config = dict(
    n_layer=14,
    beta1=0.9,
    beta2=0.99,
    grad_clip=1.0,
    seq_len=128,
)
Each number is 128 + 24 x the weight over its row's rms, rounded and kept within 0 to 255. Layers, rows and columns count from 0. Numbers have three digits each. The size before them is the row's rms in percent of the matrix's.

# layer 6 attention output, 192x192, rms 0.0624, rows 146-191, columns 0-191
082:104106101121147128108137092100141128143143109113151172086153174156111105107128124122155127109086117102177093129090096093123111132067116149119122074126071124095177163085096097166144148109140152130126132162077112093109134169177100127115138206135095128160113170135147181144084178112145134100125100146135124164132121152148139126127119105144132129125120138127138155141141115139161149127137126117152141109122108141120128142121127179171109148127113174130122141110144123090114136138122155106142105137134116128152129124161121122143109152135141126111136141124121128125099155138108079160
118:148121153179139096108088138121083164109102149126125115136075116114155169137075068137133163129132089105101117131107123151124118110132138170149165136156075113183161155117109107170113139174149196129120098120154149129120168116091153125056110169159119150095113135134135136127125130119152142103119109113122104129118137132154131130149094119109115153157140131144120148135141129175138145135173134122111121133083077158176139146105150144125142151133124122150141124107098084121128135077119081088107137107103140126118146135122134124120111131123121106121154128131127097117162119126143115098
099:130124115087106118110147129122140080119155132130118120151103119113154156131167137141118146103126129094131109070149098139153107133135142116143133179104129129106118109141152137129065151073109141127048190115123191115170156167060142108097180122109173098163178119177169186114097132095134164093104132130144120125131161128140115144110114141139132120156118136125135131121130095117144135099098150101133122124107088146116139112167125082113141155116130125136137137151112138155127104138162168098108128144110143135102150138127150134110127131126149116106135147123137119112141142154127115150
103:166110104160085163137125118136151130122130093119145146164161155158095096101135143151158105123082147109148113113123144059130134114104149117133145145165106115079097137139165093108088133143099100139127111134113167122111144156112093069145149191102098107163178147151159137154084121118122116148114133125103096131178143105127170141159124131122131082122081152116176113130117136110104121118119121119124118126148162114112106149154111121150136106152128118100123132152146125172135148129128137152170134114172078138126107107149128152132144113120113141130147114128145148116063135112082119131
109:142157139127159137111135155095094115096076141144152153124110133111143126085117107124075161133128113147132101151118157092109137062147189096080154154134123136108098111104100128205120113136159110125098116124094114160197154141123091096179124161101117153133136116132054083117149168060117168106129105125097162115151132145125124124123124118099100116152115103126125152116110119165164147125187106158160121115148139134102141119130109119121114134117125131110156109117118144147128131143131114118116131147141130138130126112124131140141125115123107180146147139139138127101092118130140122138
087:119176128128159123158142103117142121158114116154111132129130129105138128138152121130099116110112147131110145109159183105108142162169139171085104123129146108142154131161110123128153109172187164103094173192124168128155160124082117114118164138123099122130139110120179153072119086123121158116105134126114154154161132133151098152110146140124148113146103152149152130133101087126160141099128141138145148115151114105167149095091146086135150127101102124142171130092128131156106121096100080095137135130077122125136132153134126137157123136126091123135117149127129162151188123126186117142
089:113109134164154104119131113132113125098124118113130108138139150130135133154098102148143133142140141138098134123090175136177084152161088136138129124124142102185161112152120152123154091166066070105150118182131174145092143167093184132132136112142102134076143114079117128114103097161156068157136117127094116160129136123099162142184087136086125160104144143139111086149126164121126142109132138156149110121105130123145114114142092131109141122116122134128131133171155185113103137159130134130132111120139129118116138133132144142127112115166120089110132140092116144156122171142096142135
119:105155137121125117125116073110125141152151113163110154113133136112140157097127126143168124098129147171116112172088127076135104124097117086137092117104144134111160126135094122126127157096126099151156099092153141145128184101091124145101151126148106108119162156166152160125117132109133132128161095151131146097148103127167155092067168118146145107109102078123144128102114092113112107154157127135090099154121133154147141139135124145138094128138170101126143124141103077121136126073095134153118099143105147117136108159170105124110101133154123105069132125091133112137116093140137077128
099:077119093131121160095131082137117089115150134107111110112136129138137102155141120115139140094135098117151090120086087160148134184115100122213127103149136163092079124115123151092148162117103150132120094127074112114156101175143103085135148174132088131124123178130120144111090189116156144135132149154148155143124068109143138140108154158163152107166130151124149124086121117159128145115120109142125106121156131129129133092113132117128142169123113118135124102124129126139133152157123102141114165138119139124150114145106120113120124148114136101145100133129111131158184107124180144109
112:097135125138116110130112125143169126140137098137111137089175140120117101104141151130143095135101172107103154195146117121131143154131145141145090136137128155083160109175165172070102158111109136110147092192099116094139105091127097156172170156130122118151119115087067100125138155088144200159141119123154097090111140147131157138134122141156124133113138109108153150131124121144115106133127125128126122144106138125139128120151147186135120134136152113152122134124141128117146115129117149132151103146140084121132121142184120139082139156128154139081139118126126155113085112125102086151
084:159126175123156107075118106123127147071138107113167085130108122101140124160110080128141115111111166127149158105159126131119117078117158177100141141099086148148150173153114108099135117130085140125148160127107107153115145126149119070156177145141134139144132141125172150103074145098113113136163113116051102116175124151082099154142133127046109124117085120146141132160145154132115104149146126110103137128149116108123137129149107109117113129122151129175126104143114127129129133074096150108169120116126103135112119099136135127131142119109142150121145106123123118107127137131100130114
117:146083099148091091092165166141116094083128114121115116119109143167119181100122136121162142157145138132092103167058109103141103117148135129160139149081094119161178120121099118177097133112133135117122116171083168132144126137138171103175166155097184117197152146155107135096157150105151147088145167124125147091125135114097124151123144157135117103179129148140141147135121148162118125140140121128127133135140142167093166147134125153157103133161150132128145139128140101133132139117116127128161120138119104129140123124159120146114110145136157154105128095129118149092128114128116120100
112:140103095169153120104154140158108090089133080048131135092119128166120148148153138103152173155113117084119124146072080131158148178098067147171146109123128140139113136131131106121127118118132109111159126097088153150139129133127088172113146105091117152092137071144082083122169177128159150167145191116118098104133139120096114133166129160124101106145109139119152114126124158139117082155112121129112127120125135137140123137118163152122115158116135130144155123106096107165155131117106115121134117123157108117121125133100124130121140131130137118138118122146099120125116137165097146151
095:185110142117144124101125189104118122068128107121134168105081103123143142145123112172126153141108073135160165054112073165137126094100124183160097145138124123103143154108086124107132150122132139130172142162073113081113119123123082133156105203186069122173129144099145097135091090109123113138124095145106146126156132133147156116109129128109148117088106118138131119097120117093114138125117126108117137142125122129132153135157112118124132149143143111116125108150104112136125111119125141093117120136120139146101111122098130109132107137148137108141117140123129105126110126157082121134
103:123161095088149137125172144154108071149110142100156129108116091126110117125165143133062167103141084109118116122103103151166068106141134177133147144091112132188167126087128121175132133102150118099116169098130174150133103074099164125097096128101119131138083099133134109139097125121194131124123093113150112155098129129109146156154112125136114140148161143143104151150109148132139120121135130145126134101146130109150125085106150156136123130120110126139150116100157153112134108118089098108181143147121094159114119096142103126144108150098127149139108123141116153120137157125129157148
108:121107168115122147093112122071129141096092153145174093097126157115162145105102090123114136090114134091181118091091090080130140087132124154177142105152078150126083176113070112139142129153139147130126120105097179121111166193129108108164128132115136144161140104172098154120158137127133149129108117117142138130116148110113126108115119115133145126120140119099116101130113134095122128130112129148159113156121189098076130128178060145141111074131118130120147134182150151146131099125100163128111138118136131132136106131112148133117139104122142134142114116126127123104136121129124131133
092:123099128155136128137127141087120097143108154127148134139128133095154135079157148123086142109108120115165092111125120160144130137096138141160162180152170153171178132101108132105132090122145016130081127117124200161120094154100183099107175161139130108185129136125157138158090077135140119123094135126145116144129135105146152115125112102138129123125141135125128105139103105108115154141114126126147111101139118097132134120123125107132160140122099110110089124157164165101105129171169159128140126128141112135152121135146151151128121111128130100130124142098113153134124149135102145147
098:166118123119157114151125112138115112174127115100155165159110130120131103130144118136144145170077166080136151162123152080091135167146147089149157128138093121122165089147124145071119085137108048089122139103163102125170097184138111122118151078142082143107191138158202103124097159187080116103122091123108131132147125129131151093142138133124114109102088118128131130139130125125135128123124139140111118139118147127148109137138132147149117114169150107123129128131114111145141124114113128121131137165115113149125135136176109111110126122124143144108099095141136138117119084124117120124
087:148162161147113157194099132097104155193146153190102144169133117129119177088088127088154136130199135116133112107158080119136118132117160110125174160072177127109129112166191116061117088123137148106130103140120151122095160152135129168140144115114150110160123129118134161157122123120137136151152133115107111147144135148127129122117115107104106124125118116153134120119141101139152182102142113157171077135109128148157146151119088137128113108117139134108124141138117114098134126094107133096139119135129106139114153117154145098122134147133110139137127103096116148144135108148115106126
102:098139122116156142147148114148115109153175127126154157140189153110086106100160178140161107138147168120152157144114151116129147152122098157115122149151170088131144117171163139083172068131118120139144140172113084145094153110149088136119198137152104094156127053066179118105079118083152135146120125134165149146098117136140142141116119130170144123112157130108142123117103128115134125114112124132107111138089095142132097117166090111112129152144094121115122125142141154135110135161164156129121110129111151128146145135135113117117142137119136116118120140144138118126138132121163098140
098:149139146136166152148106130110110109179138147130151142145102129122130143132130111131123150130109093140143139163106112134144136164120136159118113138158140085127145145137169158144181096159090106108179152130188194185102114154102146106097068109165102066100091120144121141159119115154153046083098089142119126135123117139128125110161126118124134140094134126115113112133140159118144130107115108107095093131090133147100127143170116147149113136128121136159085172144109105103126120146176164116121102128130142126133143131127126134120149124136128097121138140115144138148086146134126100165
089:142104145169069159126133125113144120160169146123156073127127145140114191107161138150173131112112120146130131085195121126144133135122101132120119070099099164146149186108101094139098167124148139126125112160095111130133132140156187152133179128104145112174180129119109120124109135098105141132119117140114119102145135100120130132117140143109150120113120131128130124115124123079111123128090098131156113105152149131113151142097104115175141139138113143069125148127165142129090133185182132149127135148137103130162130138162146137133132135151135139081101140129131185143125134132133143163
107:118137116122123065111143116102105109138103109115111166139108123103140106104113108103128172132116151119139091123170180164097129182165150121148121119116085093118139141129115072154121160102169150107178100143156202150140150161070093152135083129163114145064118167148118148094169142142145095146143145139134145118117132129119122130110155133132126137173134134122117138101124132137139157126143134110117120121151161147118158184148091143154120098148150136111130119147086065098141104078117115128156120128119135121110113121132102135128132161090133149143131118139102121104114127119124123138
104:134084123140138148167141149107122096108132135096110130130122125106138127135134131108087181168145135111163139130142113178140078074160120191157140123072107113127124169129138095135101131159124103161159181100119069145092102161231122104129059170138133170160141131082132127144106109135098068176136130133121139113133127096121117156129122111121130126117127124127130133115154141095108121164111150126152159105177105138123105132093155106135152126126133134133127099087112117130113157136121117138122139141133160135134113113115130149140117123131140140120125127128110099131138133145123148121
110:167086088095125116165146167153128158105166084060123167123123138136080097115145160131163124128095115134123101177096159123168111181096102134118167134114155106131163117102131137098113177120115098132147117143184161109141124066064107149087165165134139176133108134155117128109131137135116143120132088142124119086157165119120159120125122115121123105098096099107156114139108113116111098133124159141113129140138148134101091141153103107114115090138107132163135123137109134126146110092099133142099138118152122127142139145150140113108108150144119142101117100111122128131121096140102137102
095:099117116161163122146155135103077080119160095119134147102176102092116145076164131099150163164155120107119089182126086161115109137175188129142125105133133137160110139084125181151116116140086104122159156120132119162097140109166160145140072074147119166115103126112124127203096104088115108150099130125134101123130152141147107099139112117131124132117124099125130131154118135110130115122138140104088117110156139111143094147102144103156118134141125128142103120109128099135155110081116127087150117124145102114142122150154167142130110140144127126115122141141133161145119150142096104122
102:140127145133106137140120142113136121098153146130143132140138097105134142144149152122122114155124154128121061140146134119162100156154137131137109114060137095098125122137128146154080136142127096119136122155172141158144133160085092125114154123106103173134132114158217162148130106098117109100124088143196096130049143123120133134135085102176122192116196102084088165124121123094128114132121142134116125139088163127091122113125111170110075106128130125133130148146162145135125146143109125121150116125118093127124120119146130132161126110128098130132149124121125157142123137134126121137
091:153090114076140152108135149131159106177141144105150144127066111104147108162178109137114144118076161180102155118120136148142135109104143160119100125083159105171162135159073161151145104097114163114133095186131132114135124122120093125162119073139079123129122135081158075107114119145115128172095153144159124134103132128144109110117103138146144131116150159126108087171093109098115113148101131125089137148112123106144114103174136108091105122086132140142116124138134147106159110105104136150125102117143132090144142137138126127125125150119119087123119142113123128141133168135100118135
106:107162138135120093114110145080116118112086120145099133131124095098178159136093102104109163108163109120123125135141128169126123107116136148132174160112113169138151109165192097115139107116135097110095184095120172111165116103115108086153108161104131105122112126150080151132140151097188150100098119116084116144158133155124125159138110112083142119147117129154130145116137130146142122112147122117103147119141125148096148174079135145128101140133124140141134171085085069116142110091145101123108129124138156121095128100089113108150145128144099169143146119153134095133126120133138106107
088:124101115143115139154147134129106126123150136113117110144153153148096131107139163107116140109127094127119147143144095153131148118088127164126085097169153144135105174068125137159142128081081150210108103116125101138116117078143086136112081139126168106161107157092112031140139156175138139109120109112111136091148125121122134131125127132108104091135111144122141166138122120152143092161146118094127097081160155139084141146091120112167130142116146107124119142133141099133098134173187140138114146103147119128129147111134147141114115107139129144111132105111144123123153137129133156098
124:114140126096141168131131146146123144150113170121150125145136137134097116124127148170094117104140080141126114120082106131164146069121150124153110081154176067070066090122185160174110110100134087105146153166129137162114134160149146109111147127146103100174184098124192127142108119129103097181126159127134132153126081122132120147131099129125128134099147130141117107137135126120130146136112135119121128108149121127104130137106136133149115139139120125126098127125151115104119134127131142120164134151154059123136124119190151137119112122142132176086113115135121176124127120127105126105
119:133115149126109123107117100097143145120084127142133125106143141138155134098098107122132110134105079157147114080081117089170146137137134140173138153165081130121165176107057094176109177183113100150143114146110115112134049120174156123153129141071157157175150106137087087099129171141149146124129121105107159112121149093074130115128132135112139131130140108118112116136110165099094107162133110106161134100135122131080144155115128117137141137126126135132104136111133128111109131158163151124136148153127098133117097111126145135141128103151126161156117125133132138124122103122161131109
101:104103115083156112118130124112142148113083108129106144111141140138136111098107134095090131130126122147088166171129133161140161105059129184102125128130097158182146152172149114107180043103131105147124207161097155114166117133093130114099098118121132111179115093081072173135129157159123139129154101123113140138131144165119119130110146114121105136118119084119138181116163121133152146095151117110139111105115118142142134162097123137156137145130155132124123142133108098141120154117162136105130138153136122145086111118118130123137132126120119166133107130139121123132118131143147140151
108:147161076157119110155152124143150120150165083102110156173129162160082086174148111142155110131084118096062122122134134105118153113120187110147113146102145160144106086147148158115092108089110096123105074171153122150140184090085096126144126129107115110112141146070140116103101105105120087103107145129124133115124139155114103129165090157131095130140119157112124104130143151165138118134118135118134115149099135133133130158162130106072109097095150144123104158159102123105156109117136138135106124144134150154122129119103117119113132147136142142120139157137113102142106133143145113165
088:142129128115149117107133126133112128105124106126151124094088101125137133129138075135123156132106114106157194164157156137046159135125127128116085171154098167097144154115151097130185080119145148086113157125114157119091099117134101149131108148097166094136093150172192168151128146138143113117097115130095128129151114133163138097148127105107140134146083113143142129153149119160139123143151115140120120131103155169113120153134121155092073132110129162123118178152118099105130128127153124111157153133111089119129142145154152130101151134119150122113128092134109174111153113118163133149
116:104135149126141144137143102147110121159172178133137130181116150123125146138108107151145160126194133122126176129127156119106208106156168141110145174168090131174086158183099120126107166173121112126154122150138105140086118173150106165120121104177124113111136122113130140145104118104163113140120179103149131141074112117076089125169117126118135163135180155128079084164143179108111144135087115128131156130105136130112121112158122132129125126122123124130144126144158166134137144162148151106146155141124096136131129134151146123123113112147139141103124130140132140127122132120107116131
090:140148114143149085132161125170085137115104102100161177125163099145088076089142129115132123162102134152131134069159143144138117070154117124130116127097141111155146103091127144093121102132112141136139158136068102158143100152160120146111110130180124122103130106110079137119190150163091164127097131109093142100161145125131116088146112099109111102137093105118155104170132147147131110133178151149115093150101171157148160117146130156145108097149152099125147148151128123100148124108123131096132136139139121153089117095130146122098138124112125160144122164130135152144119148134107126121
086:151148104097118103126120153143151116126143124128127105156117105118138122122150122128114124114137109095144144154157174087093114178125068108128157161154129177120148109156159086097129098151170092161122149099137141195108106136171123082123104165105114142080079105123128147155114137070090120143143146141095152155153089133152143167109138120105151127154104135185156150161128114156132118141177110121106126125123128109151128159102132110123137124121149104143081132144093083090129126073120114159150124118162143128124139097103107113127143140108122132159145141135134119145114151111144141157
088:143145115156151086103145130114090119123144116121119124111102124145129172139136113133177113134111125111145159181047133117147165151114143142129088158155166102126120104142152166108167098102114131144140123155086175071092120183089133090130205129151123117133107141165115125085116168160159127117106174124147125108132142115145118141124108132154103089132129145121150105128115114117121129132088124132097107152122108155117127116167117122143140135138095120129145147116100131131134084117132148133125118119139116144151136153152164198098149120122149090103108139076140153124134142132092141147
087:113133148064180096141150099103141123153111130163112155104089143118172140128097088081092162131170091163126163170082110133123118098150140077089236125147120146158123129153130120161140144142136132108126123117121144119157121120157139110152125150079117132163149074083106148094120180109162148127110156093118134152097126123087116105158133116094120129163149131125104109118117149143137151108132131130122116131159128114133100143114124125113121122137144095127122082108119120117142126097086109147108142104138122161095153136120114125133125107116125122133159143152156108117112119125108143121
098:134098135159171126143108147133088148144116139089142123143142090129111132073127161118141150177124112103179110109103168145107098139119133145171132095139137054117141083070116125144108139128120098106122091101152104142146135135101131130131129104091112154113140112148107185054145135100187128104143157107074131108177141118114127116124135114081128078122097136138157112110142151132126120126149154162140146154104129154129108135130152155132130116150132142156163160123109140148162131092110116112092130149145151100121111115120169121142105120156102165140134153130129116121095119120112099100
111:124106137160167134162140127149118088190142151093151168146119136102126120140169137126118151167103091093136070111097079094113142159106166138114153094127131123166140160107070141166114138167138107128163178123171142102077114119126171102099110178119142138111079099104142153185093055130103085161120088130120148144153126138151134102121132104116164097070110103154133140127090115096138104119118133108151106124110114149129162113124124103147143150149119117118140114125132140130098133146141148135121130115116131128138115131124133125127129124140108102137119124099138141151152133108137125127
099:105144133133126084096114095167131124124140114117135174116164151134101115111125135120173131116108117120113182133117146085106140094084176174116104139139050068163126147161143118138115192176097126192176121143159111152108127077140139123139149110092098112126128115155107079151075143145162103104121151151125159135112084115113125151153134125140135151122139147113135115145132170136124105157128177114099165123176090090170101123088150121145143134124141114133141123119149132120120102115140148127150135113133120135125124112116125126143146110117121144131154127167121123116118147138112134151
113:179126110164113123131139141095120102094144099099128128151126132157127152112129124161145152132124095114091092115117144062148101069167170127087143125174138119121140077139145214145145150160123065154106135097162130109176099097102089094123085122100153120110066131149102077122146161117163129140125155097121103127130171131075114127143114143109111108151119151123116097130102136123135138110096153124099107083174142133114144118122152135130103123147135131116121135096126126163158141124151103109128118136128117145144096128125137135131108118161112163131107104125131130117126124126116128124
098:092156138137148104168123143129139161155134131126096108108147128107135095123125104063113124129151141118160135090133144116141126116152133133058103128130156082084135133106140111177127119085129133127091116169130139152154146173117091117113155101092088143132156140130169156083134112098141157131155074129155107098105149155125173145145117142158111152112154119104112180105152128148150135115138110135116124144133177130125148136144125173080064134133156117091141115142157112158160125101085109140146096123149095146125156105160130132129111105122095157116135131142130171113091127148112127141
083:123128096148128115124159166140132118096123092118101146152159132128093091164135153154146120135128146100109073189119126083076125141103144116118103185127146148137134119122133116142105108082149138118139112154176141097116134123135126103097119138141124140139118139135160158180132104112097131155129140159158121111130084118161133115098149114164127117133129096132140160097113093154151146127149118109081101193131147161145139137126152105110121134152144091149131106124065076150167099108082115148095126164140150100167135145166153161138124141130116122127105134113155129145114106097145089092